Part of a small language model's weights: vocabulary 14235, 543M tokens.
Each number is 128 + 32 x the weight over its row's rms, rounded and kept within 0 to 255. Layers, rows and columns count from 0. Numbers have three digits each. The size before them is the row's rms in percent of the matrix's.

# layer 4 MLP up, 1024x384, rms 0.0907, rows 845-989, columns 96-191
100:116120128178125136112084130151139108159152114133185149129140109155102043157168148133136126216181109177123139169128142173123069103129098118115120118149140112110079123150126103096121110089165095123187093088144145128117096126155122085095128173101047119125091106124140101130123116105156218102
095:110100167083128111091131145178152169089118142123057153114167124163130199146103081110093121133131173159129099167172156143018171115120097188142119112129160169202085121087180087145119158116164115145104085111137159162132081112123072188139125149145143154128099148130144117151104174081141117149
094:129141110093107124103117060075057130117090079123092120143118197085171112169126131101102082074106112125054131140103118171076076130134096206124110119098122093183090127128142138083154174109144125135157069136150117162175114145148125168105130113135104112163104160154141115083095110159072135130
100:124122107079132098180113025128151099168119168195091099173107069101132100137081113131121074107123171119113151092146141145067158134126093130154138085136150037159126143143146096155110143122140116160110147143133161100143105110102172085146137108114172097151115123130142127116128126110139141184
104:131109148133091148080083123090074144062113173093054108077140129074167149023146085182078103129111091111134107139128128113117126158102134080168156129145102136211130124137086146155212155114114087213106110088107133116089125157162077162165118111124125104118106145113152097096105146122129121105
104:188080091135146169141105105128142090115176102097126129135104077176192162125151119063082102140151154165132106117148083134086082115183151095059115143100128144130121128114114160171120132140131055106120120173116099109091102175154099131151100155169107128159118142136144090117141118071132072101
094:129182109155151114167191172139151070128114136124084180232091136128070119116118207083110072095117079153144127152181155074146109161089113142167168092131146083089046143141143158176103077130108100135128159112124152115123115139142119184063095089100098114107123131118166162107129134141141109116
102:140120166113147083098097089067080113098157113182139124110149146140132109104135176151085135124155147136116149163147196125071123142092114098087082085109094147126110088130103130112113051088074213087192149115096152138135141153122101151134111096115149116103194087149165140156103132120132172138
099:139146129131136088094091125130107079158084133096120138115150125095210134124124121067182140184075133039111199078131158081166211039051172122132094164096153137105167118126159085093120162185175049086145115087111103137096133184158138126129067119168184140113113108113117079108110174086115162133
105:146208095185135091146148117106120118083104076158101061163146133094099129161085116072137198153134126097093172102156194148182103141150137089163108155085188102115121130124174130120171124099079064160131085104144135162095126168106113157108189148178114120082175140133124095092095117133109162161
093:190197202123139100140144120103105232114103105078137137088135108025188101068139102126142092156151083139115153126161113120153102114127146122127109076088122157149158119119101173158159114136159193155176116100179183112117157160131102124174190107147099151108109075149171118160143177108133140142
100:102156119135104075116050081114140112085098076148166086169102162097105163152140121150128150134103140135125152133130085159121129154067137110109121179158175100085103132099074136129108122143144123106153217158105107126154150133076165113170113122048058186140116065102097096188169098149136122090
095:171155142148142172183137146076141110158087155123143082137075133151092164108173072118084108158097198134093153148083153166151167167102158107161052163158058152123139163075179157132092134142152102148157096081087076116078110146116129173091125151130096130135099097122132128165136113208123110136
097:128176152126116111147105150111115115191168191111110145168112189135131167137144097190079115084168176141104170095157084110161111136098179124136150142006133106163120143163082148116118128126121140130125094068145093129078163147131121147122115112082108159105124138149117197137113113171137097124
101:108051112092092163145108103147140152125132102157120143101086109112121126141126100135068129160105063118170117157138135124122148117131119153153121040181108097115121133144126103156166110139156100132097098056097130108170123064096137186141122112088104116068125172117126075164193130148161162174
109:162181128132133119159119083151110108085098156107106181105090054116172106145094134125098110170037166143112102111150136107112066072166110123175098122139124114134110157100079135125153115112179197125164110070063153107118105176091142074128157186099052118114116153143130135123153188107122129168
101:153134145141152164087067139199061105169076125111118174068132113155115141093107137164145177132136099108099132110138123116128142114101122122197087164141159106122174063139174154154165121162147125128095126105064105205156131145106051131092127113143079120139146103123110143179155171152086068140
100:164177114149102132131132116142102064156070122162127089183142119145104139166155120234107097147165139116125124106155143103146123135123103165139107127048136160111199193155154096131152181133110101166083146181134126120107103137168094129158121121123121102076102160120122170125116160130157141139
097:146157182089103201125108128094077161130129129134115134092152102121174146137189141161111059133109057130148096140138123166163088109161139117144115173134113084130157145108133160125099064132091088170082112075145107078125089127173146115156122147156082100170117039136145116123164078121151186038
101:153137080101175128117147107141076145171152152120137121167103079114108102156117157120159158101080078123145115113165223100146138125095100134152143123137141091134095169104149093106157146153151118185098133152141126133082099196105132141105066156084183153126139100093163113113108119149084163143
102:145129085104127113124121132211123106174110119102146097093201126167139179146148128135166101105150084136087163108093101125114133096084123132204166061134116130108248154167113079121163121118110115113118149131061175152147060167140082163112113094080123155146113192118188156097145138152123127117
099:165084127162105186083102112111124132196152122151180115134118113133151103096132137166079164169106137135104152138083180153091142110145173120122048150105156205136196120100148167136112119166122093097134092124182090119170148121099174188145142110131120103133100175162171151161126105126059147100
108:114192058161105173108165187168102079055113163139104177142146108080111119123139103107108155137178183164152131093116153121100127091118141120120100060086121113142132139154156156154159102145161102141120146145088147161148090080112127134172146157095194128148187174186135123138107114152125126137
101:104113137085067091121130175132148085147111204091123094178181160177125099102131138093147083114109124154167125163113143075112134101119022101118186124143183109130146134134163193128104151112110104094109121168129140101173112117132130060102149137170157113172160157163145128140119102070148153136
102:134175099136159142101116064127100120184125174167107079146199107134146140117115132070147093163086118120070084149124118156110085064120086185136119138155135094204086138148143069152130103150065190130177128105045124158181135172119080074107100163110119167065094175146134147087092156121143114142
092:133145204143136188173111116071121160138112141104150169128167101108143161145129140145121133110082115089137154088145138095124094109149108106154172156094109099106185096091167061124193112103093110116128081160118083087134195087102105154126094161145054106114109150119141192085136107111067171121
103:082141089085172168163093108172125153159154140090145145116156120084148110111118106147207122125107106156122123093144082190096090128113168150166081189125131137140020125071131094121168131149141087152091112146138065142072132086106155121086182057165138163184111147163164170106193128163169123097
100:158062170104138053083134146133133133142088133142126075128142122143111150097076128111051083181167136106097127094119108080171161130170151167124115107145174180148128122096063107186147138150068124060099114110105116121095114078126115125109129105155113078053134118105108099116149145172211121129
102:136120100160135047074132089096154113090171052097117098170074145132085140157161121150112123127093192120115149181112141122142098093157112067125121110141190083133088170136090251146157065105106154139177105126127121142165090077130182133171146091195132083111162125103140134137103098120136103108
098:140112204105102180120209096124217106065155125151107140071187170109123158136163148167124138145150111147146157190111226105127123164102135080131146126080089107093151118182145187107151129130112106168110117098181169114138152146131125116167165118152130120167138157152167093144097124158131108121
096:120155139128091167088161103177130157078122162133118130137114134149169162092165099155109082115091099188145142167219093085100113067097228145120126113117132078127117098046077090173108097136143122213098079160111185043152099071127100114124110153142168165169129108105071104030109197113183167138
099:140132118110096080168103086062123095105164120158095156150156146125108104131148080171143165161176115107144161167151135143113153138133119114106157179110099058114142129096218105162127108022136073141081125141106105167077089099063159128132057128143139148134148113113107128195164096186115131093
097:124109154155083145102151127038152104108113168189177143104113152116103121131080138132157128160119159159096160154105116122133140195178135116127136118096089181087182137122134140146108170085136108122138112163158144141174135127137114099157158110157032119164155145180100122078066131114132077176
103:067143121082114108125123091101153150134153099170163120153130118174175125118101082161160074126120118158139121155167117198170079129184118053130159132114069156126107163166114187127117092118152152083137186134175134180111105192098107145098120147117151131159130114152203114203133103161128131158
096:104182107132127111146043170197115135177110101156091105128148174158151130148108086157127116166139092134166128111108124180147156118198081116101109125115180109171127156088147136143069131104121151116112066098123140142127103151138119159168168124059115109136104162128166104124141132110100150111
098:148109155068139054150118141150070140136158120115164165140129151106092112139126064120140123126109076174068086098108099113132107182060168074157111102128140101178129050118118113148174116180088166143099094158137175134133153125119111137113126114135080116152133066137122140140083146211154122130
099:123169129131088072068133099063136143022168117171167123112131142136128144156192141096093138097185127239124105190126132212122159076213082069146113100136094082201103125138145135193115117128111125128081127150128150119128155130127126143139093190100169142113119103111165118045127153108118058183
100:134160119197129088181113131105129124116175145148150164146153160134105158145122128153193121133165079097165084117080142112103125120095134124141151155146156098111148098130166190075148123144120167144108116144113092150093068110148144126131117124109178203071107157121096105154122188053143175177
102:074120142158120158148112116081183079138136023157172132137127082200145115162133092127077089116134129084099125136166171120092100169082102152147090201140111175107131063098181138141098129083148198118146137133064133118133073093158090117149145090036160144128088124115119181132110105149131120163
094:060159134143114123151104136179098124048123096130129137097114099149146150097124049125132095196113118083153150208127143129155114095134119133076154120132149120095137159159115198180115105131139157100096120034126088159183121136144129171102110057107137124115087163157134135149148152086116102071
108:127106184130134145093105169164118100123124075162124132164099116184123151144138102157118166151121139125134170143150171122132090127047112159060140192171177165100108129099144138118133175122133135172113145139169135125135122128140151041138142142144157075132127071133100117188125069098092110229
099:096150147131129169145046153133185166089181078128122175116134062169103037144083186152130125085180163159178103124119109117143140115081129113167147145158084138124132078144100103125172091153061122178116120102154167159146088139148079197122133153135110112107196114078115105202148127099187121104
095:132094136136120082154086130140079139141150111123090159053148102061135106029170181108083116091220132100131146095161171120156144104092093113117125140174071135166126068077157098119124106182122063129151084118116147106082123109136107059103109122114126093122171140144130097148124120133174118148
106:149207136090153136085153133132118179106093164111137143083103177127103110142145169074043116099134152142155123171126158124116133107096136101121105133136118131117116086146142143177167157109123109193148063115101070165142135165076172183113202162156104097085102110160129106114118134183080130117
099:130082123145106123176143079075144133118143107139135087132108152127074219155142079160137147190114158123144093131130135160121082131153073169090141116169201132132124153141134131140122147117141145169141091134162161121135153118162124130123159111161110101125144138149152179118152157161148126131
100:118106130101089134092170119098114143159094181161124114126150102140095157157162115173147080153173153145125123163119103170126139115106208117133121132101119168092107151106152105171126154130183138187066150132103055163141071147146105147085147122113182129158132180127099118157116107038119149177
101:134093145116133096154112120088134132142159171079165128140158089079178145048116115166151109149150176144094086163086082116116166142146120136089154176123088131151088103092144106179099118187185164091124148180140093127127136067160129101098083129147161163135165140174141137131089152056192156091
099:152127112139138157120122135182118107164113133124148122116161143088128056150120138066106065226146086177112126132149085120116123115092096111118141106144160057149161141117188074109173098155099139118071159083223133164109118112069111051122101149093065140110144145051129129201141121105109097078
095:140112169139129131102188122145124161111087129129185118079051125128118142185147123142121140142150102153160136149126093190131094114134113063145111150096122105197160133183140101120135070115161164074111156086161163094133154173160117092104100147138118136124161151137158145162144152146166152085
093:161144185125187121134129117126117119166126137142123079157155094214117143161112102107106153205152115079185159063148143136100148090163152135163173113122108120153143125094083093180120073146073078060173095142150110097132133143095119095158096100198118162121145126095137097144117179162148124149
099:126126106101122112159157092145119146144141162101157100086105176155107142121160150129141143111101152171153173101166100134144108127146166133182141124063119055131161019146147139107110150138139110086142145208146092128156126143188140119123088060134143140135169146124087116093095112126161116068
103:109105211147068122097155179154127136144144126089161144130140100088174116158131130162129137063091126101162143137156139218135142168151133173160119113116167154158183137093126134185148180120121178067157118107182132131164147129107117112139141151130093137128137168164149149136136140073143120095
103:138121091139169111142146128140116130132073169167112124144166106114117146110114130126130158154083098118061144113112141098168124163099082096070091096175116141111081111168134114136095157117202035115131172176111132088141192104066127155134102116154164124173096104134098093094091120101113160120
104:127131153164079097139117143146134063133116147131106111158149127132080163156074164074104108171172087132136114080131094159100135132146170106125164135120138113123090095158178123061104118132150133155132161103152173211111138129155064116137163076160154089113120110203125137101047134111107118147
100:145122170070122125102167132139127102219134213121104122181125119107094187194125105117113158183147077165152121076116148189115133118128094094145190162098111123131154160144132078116118172132179164145157121080149095134119105122181160107146151165127149113124131138125097094156189074066118136109
101:102124149135155066135159151106113134082110102102095132119126155159159110173128110103125116139115132148160115095173137132083162138059147078091085170109101131176132118105148140158133148092118118129154052107053114131170171089155155155154152136138133137141138105094166184082113134199089151109
102:145158056064160138130131131144114048183141112122155139175154132134064136126085118084078164131077104108149175161099070139060121175114153062152130140170123097161143148025142146107118060175187111180084085134115148126103092072069087147097150161135119141151123136132116127172103181103135121155
099:174107079122096138101187175095118127139089174148222130096134104131155088132116145100119127133138141120180132145114071175121076159143129135172203125173106152157128117102175203163186063167135173107122125146077111155156074132142144139113092135083148108137121107184129079135099124168199201135
109:124149157166135164088138149162130144093117142116185112181180136142078122139119139143140117116160085139107140115166088132146173128124130120135140144098121120157103121148106115143134101169095091104112164121137121119151142134129182094114080135100125102119179166098151143104098058062174136078
100:111166137141135132109161120130145160133126153136103085143141127109172126172120116192092173112119030098168131136118113163174164134208097173188090105157153130158106167055124115180139099121135194116126090100105161063133133037132134116118143159100172154082149099108178109098145116067122133129
103:211199154133156077120129161138132105069074216030191116119145161129106102097127119158146180126149074140158116135125131146102106158079122126094083106144144142227153088092113127058133112141132144101218118237123104187172114157145178119158144077108055169137159154128066127146154152141117120113
100:091182092143097112161151132100082113141083155140117114131137141154157049152105124113125136068130142137112113151142131131128120090175100182125072132121061099127085090143149126162173095153164155196186113168050204150056112085116164096142159180107161124147118083160193099133109170203143151134
098:143119098160077178085170040131109112144146111167114109193116153161140158109141161169154111180078186143081122078142075142088135110157108124107143138185148106107115100127129107152104123135119128095153189108141104118092175168118128146108107126113140059154102125137123118109097126155121096138
096:161095103111145162105137184116074139142162155194180149087153045133174131106126134093134110154078129099173155115171095119167083118126137187127102146131155165117151193074115101103145116143071164153116125148146146053135174125095121129168060095104184126111139144147118175114070152088133142093
099:148125136119107154091138114056109132137133098121117090157141126130029099147112107187160070113108113177100164068127093167140094180135145090148098084154127206054118132115142141150139128213181188161152121090096094173112124138138143165125107093102077093131170128096168089161120131121065123157
102:127168106155124127152110087103123123135133128119126087139148127121163176124117161098146107106108147178114095138087138100140103104132128135151162120090141170112141133163045095140126118099121103117121122074088108066142123077136073123145165136135078040164151141127078152156117172103169136105
102:157070137166150211112104096129074160116107137101155080169169131126113108105107157100094130149164161099135134125099157125087175136100147151151141149123119147111071116096135145137096129152109116144154184125111116137077181123145178111139141125105117140188151105172093113124168105144132083141
104:182148127129161151160113137172134163099093167113149124101107152118184215151172139158099131136131119113139142145155111117175084160111083171113155159135100101128121104128100183150186092114045097125083127134134086149092129112066112162151055136078103171122168090124159148089197162111127099105
101:162156166125150130130143152160122101176119148112167193150120126152155133140181144130112131173154135135169173135121141187116108175081178099142092024125114143109153058080132148192143086151124181151182111119109142180113071129129134151134061087143095147111117144117117137136113167117125087126
108:143116041099150120097136142067157087142167109108159173086136130057141087116074097100105170136158138165133138127142113126084130173105159117167042183149109118116097081051167193069157162143126196102149169140106089139141092116128124126103096173140128134092121089178097129235134098114177120137
096:089170130150110184151053056143130168155148145133173144087108139131121158189090162173106102179137127099120099097090164183144110154147159093128112074108105149072087179126092110090141128125102115204128138139078113113128145117122119085152158120112189126150125193040141125121135087169131123153
097:137125103128109108087136108187126098130100114125102079110144144117111149163136109119098083111121125087146108138110144108049100163129117065082133129220197108132159131127087131126099153100151105142214069117095245061094126099126129121135070197122120094117121112120147167129136149103098140149
096:146110088054053164080115116201089123151110157160086089056132104110179190163114099086104088116133109126100150115148149146160076090122101131146153166096151167081137083084102149171110081155123162134152106127071103140088072147145101128152124098167152077117118092148175132150181139126057067124
099:135139106139145145121172102101180158140098132136133177096143097181139167111161125180103091176106101150153098126113100159095098106161108143132146123135146115131117142162149163094101111177124083101144126086119106144130164255160094163156100068131141138173144203166094104164075062114168164153
099:117131164159117117140162107180062194149066175074175193134151150152144110170125125128133126120121063251134125186089186108148162176108140102097107122094134107089138161180139120148127186153143160176083098136151118125124106096174146057138150181130116191137176086095151135140175131165125094066
098:084093095116145191155195170100088112057084150140154171150146176120102102109176129144141111181151040169099115165072086081102121102134106118166116107129075134158103157170082153145120157128161153167137116126116124097105120157153125131115098157117111147135120172105138122160125124136092218070
099:173100124099187166136106095143146130115113105152131113163130116164129138101179150188129084106103174182091184139061057154131126142109107143118126119135107126110129127110129162122121154116188081074148137086137096123149089149144092156115116114149184180147139174077106073104138125180189091115
100:110105103126114091111120185172165143138195123134149086156126091131116147144132103161144092141184114172123143132175146198154178173060133113146141145181130130151086131140122142078097083154106117139130116115142157106155127137148157082190112149094161122103024145123130155164128117159171149123
102:081127119147115135120121046143146090149113142112106127082117096147200164147130083015149084147153148120138162100141138122158111093181128119143092089114128146123135120124152081125146135162096153156149140142102115120065121121115118151150154114070099085142147157085072094097092145147145137141
097:132143155118158188097145079137137171180161154058096122096130168116124101169104157119147093087109082136134121138124191052167128120110119108097080139124107115137124173111082111169105117159154115115124080108161121153114139181073136069088101108117103132105063154087160136126171139112126088144
102:163146137165124203102107112114139130136118084116114129175174126131118155058142099081138128138145140138110184110108154131148124132104100158121133091073098152124095150099147057119109167182122165106143179102171079143118113107080137144159188153118056094129137128162068167130089107137076096117
106:199109154154158129096065135108109091132050089119107100105133077140156114141155087188125129127217133143093085139144208161129125150139174152111087138182114161095131099101100180073148159119136195145166128101174099148178162059114145124132067160171181139148126127062144109111105170150098128169
099:120167173154168180127116140140119120088135052181101178121138118146114137132172103133070140170116149161170197085104071135167148097163067176105132140090138125094160108166144128111094156120128092103152103142112189151116192121089200145166117137178148156129115154121025144114141107059186122168
103:075114154175151203133098178090116155159126140178160084099095131143105127091114122135101129097150144132027148139065150074117125140165148090105093097140141067149108176156126091114156130086132102144127096133148126134123175172133111173136172100167140125185176171149173157133144109123099137040
102:176083093133116147090104133202161142116092176137120151123149140098164124167179147095159167100182039086129168117101151107054159174087146102150123099076140214155157137138078168158095069156147152119170098111183132239111135129041107120195112112100156145061144114118074093150145124118083111113
098:160094042100184146154111147117123154124161118193079119075126162171101115097107067185105117130112160102170094079109115104086140128133094175062161142159130153120096127163130124155138156130137172109076106125175139105141138097105149167135179146128138147098096150109145119088199130162128118114
104:109125130088136172154101131136132116142153121110163145127136143145177072117133125086106133084133115048124171193151156114103157113058148104169178102107169139115137101105101109129162152118114152153151085133133138164151161144058143156152116105108120112132066114097125092144098177130213131127
096:119150127147142142092080133158111159118151207167117071090096117065107144106124103118176197171188123123162092133094097134117146163102122088106124136125122153135138144128185130126169189117111134158095110141151076112190148148114186118088121152154189137177175158139152167166114103105074094121
098:180125131107135101091095109142190131128160084128122073126131121152132158112111133061061143150122096085169174075152052146185149117127122101082155137090132152117101151136071151188167126110115190129145095078162135123193086132133145075171126145108171145137068141067117139106158121096167103115
100:164134083116141068102114116152127117118093161183130092211085085087126082144138142131125097091127123123159099126131159077161110079129155092132122078134150114146135091115122155111157125094116130179220165091093190128091098126095169129075097104103062149117108101118163152169158135117158129156
102:135159139110120109108204156141156120140083150133041101192117077198089119094168120130118190062163128088159101116140127107181099131105086104086169080131137121145088126144098122084181135123140153143096132127092130209145153131163148144165160095109134157115150129155155111144097135127090190155
102:048120063166127118140147148113132161115168072100153110098060188169129124139130119084157155114122145075142103167096178174129105114107134109094133060150145180092133147152092100094083099120152126127122135096150130148122198178101118187117159120126172203113147148125093093163180143093100158152
105:192124103154138174171129142133070071187146125184167169147074158178144124138188127110135142135108112151167134134112139108137194104081110177113126082119100048077133163133147125138126122133098153157146147064190158167080125116140077136080101099077150078084173115149141121183162116156126119124
111:117181117171118159056139131135097107149162145126164158135128117166115135131151104103105089136151101098132079083102051107125138104139074173181136135112155166087219088117090145210092137128132111148118182179112141117087136092152125096101159116193127055192057178074172126120105167081103162182
100:105197150140083144200122123138112118094098082106152168098125121135101149114139122181168116137115145147100121182165075105074144149107129148100116085148119070105068172186160073171122111083109119129064116117228108132144145111110109124136139204124131143070098106122076156158115153147110096117
095:120084116141029110069112174134070092158140137185136140114133176108110093119122112103085069117104139060138115151111134135145108115161095120128160141110048149075130111114110069150133153178113132131146116142153124063120140077126137223153110196097080106076082110136119155164126119144113181109
097:077129171126086103118189148107129112102148165128074153134108156116135119115134119129173100130109078155136139169118106119155098162072106194101173174143068145128109127101138159112134114137144154126157177108133126111068113146134132134123132076079055145127135116103097099096137111097126070158
101:142115141084090148146131139137122171123112128139186124157101159085162113107059136089077136061123167054126142159079160120106129155103205142155096201134141192152097119112149116045118131131115146147114099138094125085114108180164117130095146154111122154128185064122133126122136140132144150183
101:129106107130086074149124135107143154125160132117106161103117136135112181147122137177120157091107186106090128120148114097130055141095066159062173223171121140154105078168066133056124149117137066038140160088169072116148130109105172141112120037145134193159142122156096130152102108129102072079
097:073136130106136123138128166084132153153129115133093179112136153086128188188123108162104166087107189091133134102145103083116155095165138164148118130099120178181104125078110135141133128130151096071119128120145113142168132115143132141165124082167140108160143047097102158119109113113115122134
102:183098185120110036119171073175132066101186113103121147102138110135141108081089140129121129108134144124082187108124093115133119112081141179172139153111189106121149117111155166128100098128127140134087105109125117141121151098136110114187070125101149155135148152149162103096104127119142138115
106:108211109160131112174115128129108157121128106047119075113151178145116158156121163134093089113102102049149152140168091139163134127173138119134143135138111065133084118097116082079091094142099087117072129111100108104197078124081134135142146182138204103178105160071154093062133118111118146117
100:125135154144166111113119158103109164062103075173100068138147170052081150159148154108202153133114161169129143131144108156105164110144167128144117120118160106145160166126073128142146073160143104167124193136131026127178122129134154118122124110131082074132101212144073123143122133154105143117
092:130157198112160207102146074135119164163171095164109195132059126129141157145116114087101107113176163105156065208110112079160085168130170176057129127123147129090106151113170129144139131078107155107096187112176070149151122119092139158128144124152123113175146118196116133103134144142170120121
096:140138093076163139116152155155124101119090092089143147167135095175115130097122102060162103132086124141115137172111165130167114101115122133101112056101164187122091152144154114153104088118120150190108105034140141127162122110173077158202105113133109113114095189132133190190164192148100128141
096:082102108112107134094077149132126139120150126173151128108128092088119112151150145074136151163174145113121189087131117128136130121135105185162125142087137152141113113115145205164171114102144078043108055174124065109127093094070172194153132131119149093183181145129092156172141221110165159155
100:047119091089108143132080133121118138141125151127137148111077128127060145104150158126110168144137145118104153102159109127125094155083166134100086115120123109144118147111076129118090121139231136105146127143126032133077137113171156108137091180134149186160092109178068118139105116118110107100
104:119117114070148115120148142096122110159078166156165126129143159098127135098125151109146132101149114104165131167106130086113121110075164139155136133084146106130142144127239128116122106140096125105095211130161144109088116117122108173170132203109152121085186123143058129155096138163149092102
099:141126120160102176154120120186157199088140063124134176107086133129082123152122153138117103170130106143159093172149169122203136189103138129141109075140151206067105165086181166098161117153097123086168095150126110114108119146106065204109098051109114070078163065134137131130154079194085119135
096:129153103125114130079134055110103172135082127077097105098142187131144155161131152099176164156148114117143132152066166098126140041122155134129115103163125104081160147185118159112142136157111137128081067051156162175142121123110089193127077143154128139124151109155159079078137069078104151148
110:127127132095138137156144142175069172126165171100152132160144143090124184171192125097157141129122183182134095123124147089173188126145115139108190098080156100126165136153131192155090202075103162135154138138106138159123139115188122071114139124137159129147112139124130161152154124121098152112
099:082143105090114101186060113152104133142194141201200121094165108107157121136167111152133119132068080121152129148136096189184167099146066104094119088088098103169108118123153108166178074183139118173039129093150139158104167114099115144114166197097164120167071071151148134144168124127127132152
099:079073114104089174172119137124146127187089169143148140120135119121081143185086097167147128105139097175126115117121137129108129163128116116154140162043156120209128171156108132108050141178127138166191164170148107143145151131112099050133057193210130099168128119098114133109110112124096133040
099:089130115146161174139142104119126102110114179151114126143160117098169116146097097094157136092162167127047113138092099103168093173106151161159112102142151148140112153077159125107101146125119142063191154150126105161039075166108091097097108124173141105109136141137143146144177158087075127113
101:095123169098152138122154122136106136140142115137171110130154100156073122203099118149079144142111147115159134171114167162089155115095137082111111097129142145111091154106142167166161088153134095097132139124083197149143146153147123118134127162098237190165146115126160126123139102125096130118
101:183081120140075178113196117175141169145105052108119075151140157110074123129168096112136109154090131076092120164160180134107120149109162142145170152097143132111123134179147136122080129158117117128124112116120196165124137129071123116118132120129160109119155111179092125164103103129153123050
102:158123194087159199118130132134108100168149107159169122118128164099135162167116185140140093112144104125142180106175120155191086060139085156051109152145123099111050196054171063159074166077148062191131087158132123113099127154130128174138128190125181128086134158147121115102197144162069133163
094:136079129120177117146123139128087161147082154184161098134095093089106095116158116154129108117128139084128166184077162187065126161164146120122112139128105099132171101105101133141158112054121151153134144172156107116157117147153134169164144099127071205187122185131141083109153134108100169122
098:058154133165112112097115120138166079112081128165137140108107103103097115122176053116112087157139125108121137060085107104111109170139134157125121088104152164091106124098170163142135132116104029121073162093114193096167178097121097069180075115119158162150120105109154116125141113123138166171
105:136130156144122120153067115060104203122195119075089094117139170065110124148121142164128136124103144156126210088183112144144193160135105065133124158173119126142072076106192098098132104122134104163106111142088159119137144105107087138130107101162129078120134106164103109148145090099048135168
103:148152104146120160183150150107134132118145170113133096070119086162107133139120144160126155153208111150059118114083093160122113073116144104099138087215157103121123126128105155152076116113182140105115103138178152071118108207106128160147087154144145110099161117159169161088135088163109130117
105:085120088095120129101186133143107105141128109149155104088057133143134154084128132094168096114133158147179154168075108087156148114143158149123162126100114136131086177062150135184165130153147089091174125126159198052138123140163118139125186177086127176133112156119084175092174151189109149164
104:151112109172060091091108112169122153141172143179108147082120167143147133125120087129157130092135136083155189099109077120153202112089158093182188089157115133188169089175103077149137141138153103200091102151160098155096134127072133160120139161112067147163080180145080111168147132170212109175
104:145170119195129186140146059139157134168094129168124110125125135093160140132093166105067175242122102138122173075103145137087084155198116101118108129100108108113130138081129125164146094090142137147110106173138027085163087134133192118141149173101120077131133190136138109126133140106155130110
095:214210122123081110096190137112084143152111128111180153126107099157086075140112134159130159147136107194151138143121136157171112148176120141061145152061173144112142121144145174169155144142124060085213056100151159165145162085084158147118116157145139081171141131119089154140128092082117114133
099:147122105103110119078120153128156134105161068115152097105141073135119120127098130149109131160130180199123180136103168113125115174177101167144137128137171161140130144140093144087147097116137130132132156125121180120169120118169127160160065146135120156148123072167101101160093126101156153160
099:144088173123122128137057173138120124065101123140110194182188075135150105133145104137118107070148076111056085097056151188136119115086138170107123158117138063145081088103101073153134103135214123128178233112155175080197127186098136169122161153101100148202128098130141104154122145157171135118
093:117191129033107132160135143170159141148135113118120129166167146141087116167129095082122087095113140111148173140154152106075123101100134118177120204120143142077184154139148099094113149100092090143184098104082053131134152159165151131113053139146079174095130148071114080145161106170095154142
099:108171122142126148078184093145153116146160141140095113163143153182094135102093116128100186130119094164182121159110153108128077181113106117147148061090137120197082112115138119135101171077153129140163083191159086120148086145085189146061147116221195164087156133113170198136113148164124132133
092:118128146135122066118101149107162055093148088101139124141119124082086095102156147091158104182102120049156155206158126127182140139162149121129130136089140084135095151126107165171108111100147126042068136114120110172186088169140167089091149148099138124114197123109190150143126125065132101172
100:129172158103147145105165128090098174184140151124138139124053127134143100102131129122122155131160107140163128124114224144204189182174155131140145068174160118125112122184148152161117097177058093156142108154112137170085149128193156131152118163083109114129155143144146221114174193153107117135
094:101121175113124084112110157104125150153110163199099114102168143112133153129158131142160163191107069134148157073165158149109143159139072155161130166123070141143129196086108105097162162151161096128140095178109126161137191143156121090147178158168025104094151072146105089090118067134073106161
102:139223145066159134103105142112058105083167154123121092176107119143138091137081111139205071117135094167123131116126116129137155171167097144172087119095092110191181184123107111137077095109110107199120154133160054157197108145099153122112149053125113122161119113122155155081148070188148131165
099:109092184159057084200075147145100170179056135114086147121070167079147125143130083123156122095183141177081102100129128168149211147146149131105161104117141163125168102100132103128137143113143150153168088143172152136104157123133113109113147122158133126110133154068083137120068183125154182113
098:141087196147181152094171140128141149154146131128098063120134130118195140153068114100117167108147175045159103097165120187154127111074137121117154138082137139088096087113141155138193233182089075104134123108161092140178131151078142124117157111079046122148160147125100150161104135168117105060
100:103134093160128125103037109097134181158127169088141179108220130146170101148115125097164090154114146101128129181125138107204142101180132094132074108164133180109157147171114086178119098106145126175112130176153135128114185193136112125119125180095116155138095063091106159077133110067076090083
096:116143110158130128118105119151133109188115088123127136152080093151046069194109066086131101138113128166122161072128079139117103092154128167099158119132127090182100124113080137226199029082183137135161104171084141142135145102061134121059131126129110117147148145156042141132139076117150146135
103:067126080125106149077133128077149130133116136107113108115179120094133119170135170077074133099139129108136134123131131103121173195134137102160117089136179120126120130092082136063154185229116150150115150084093161089129151146145125118070063187135165156135123203191063086154193133117168162130
095:160109147174177172137149128098081088105183071124159136145118122111145110162114119133155093157157163097067116141105117104118109156138083193113083152133111073091121148123162148098103074127083100150171179131150127107086137130118147161188125137140192065154172130121099169143196098123118126175
094:100135146106151131107202128191165123130163127087121155172151131131144166098149170129203141127094109139158129104130191119142086116115131148134102150123110166039120137117127170111141072076150091126158151106121169100090119121149170172107072148157139093096140130119197174132163123163089069079
098:106185153094082126144121122129106102146164149141130121145161154184134132180179066096105154124105162122104098106157087174148148168176186167167114045107111100129117133173141106124110075186120149143171115098183083148199122125168089193127198141144100143103103157179159107139114148120105143144
096:147113068109132091116145122115142130105120114131220152064133133139103092156157139135109108166129095108106117148073105124147075206104138161088168142120142103100139185152144136141139133135118141095099062150129087134128142148201126111123116102113162121112138101149163059120160129170121144211
100:119065113162154176198126104140130068175127109134140175103166163170214092108164118138077123114136170157137087056138073095107111142173134124040141089143137166077113149082144122134114156125116133121155131141122168167162164126159151146130099109152135082134093074215119124122169147154151106149
101:130160154158149174113153150124234129119161144150170133134117153128139153144121154078126100111163147117134117154061105127104087145148162170142077111120079192162105105096128149212170115174129068157171059176182177151113100101104080109145095128120163184102123183134107125160141160118155111131
093:109157146117098087160118124159083131096118130109203159097084161053168081094121132101089091173167217179103147153154069149164075184067124150092090151105118166134096057163113080156154120174102096126062124179129114134159108150090108074092150153116068100141112139113138087149115155074079135126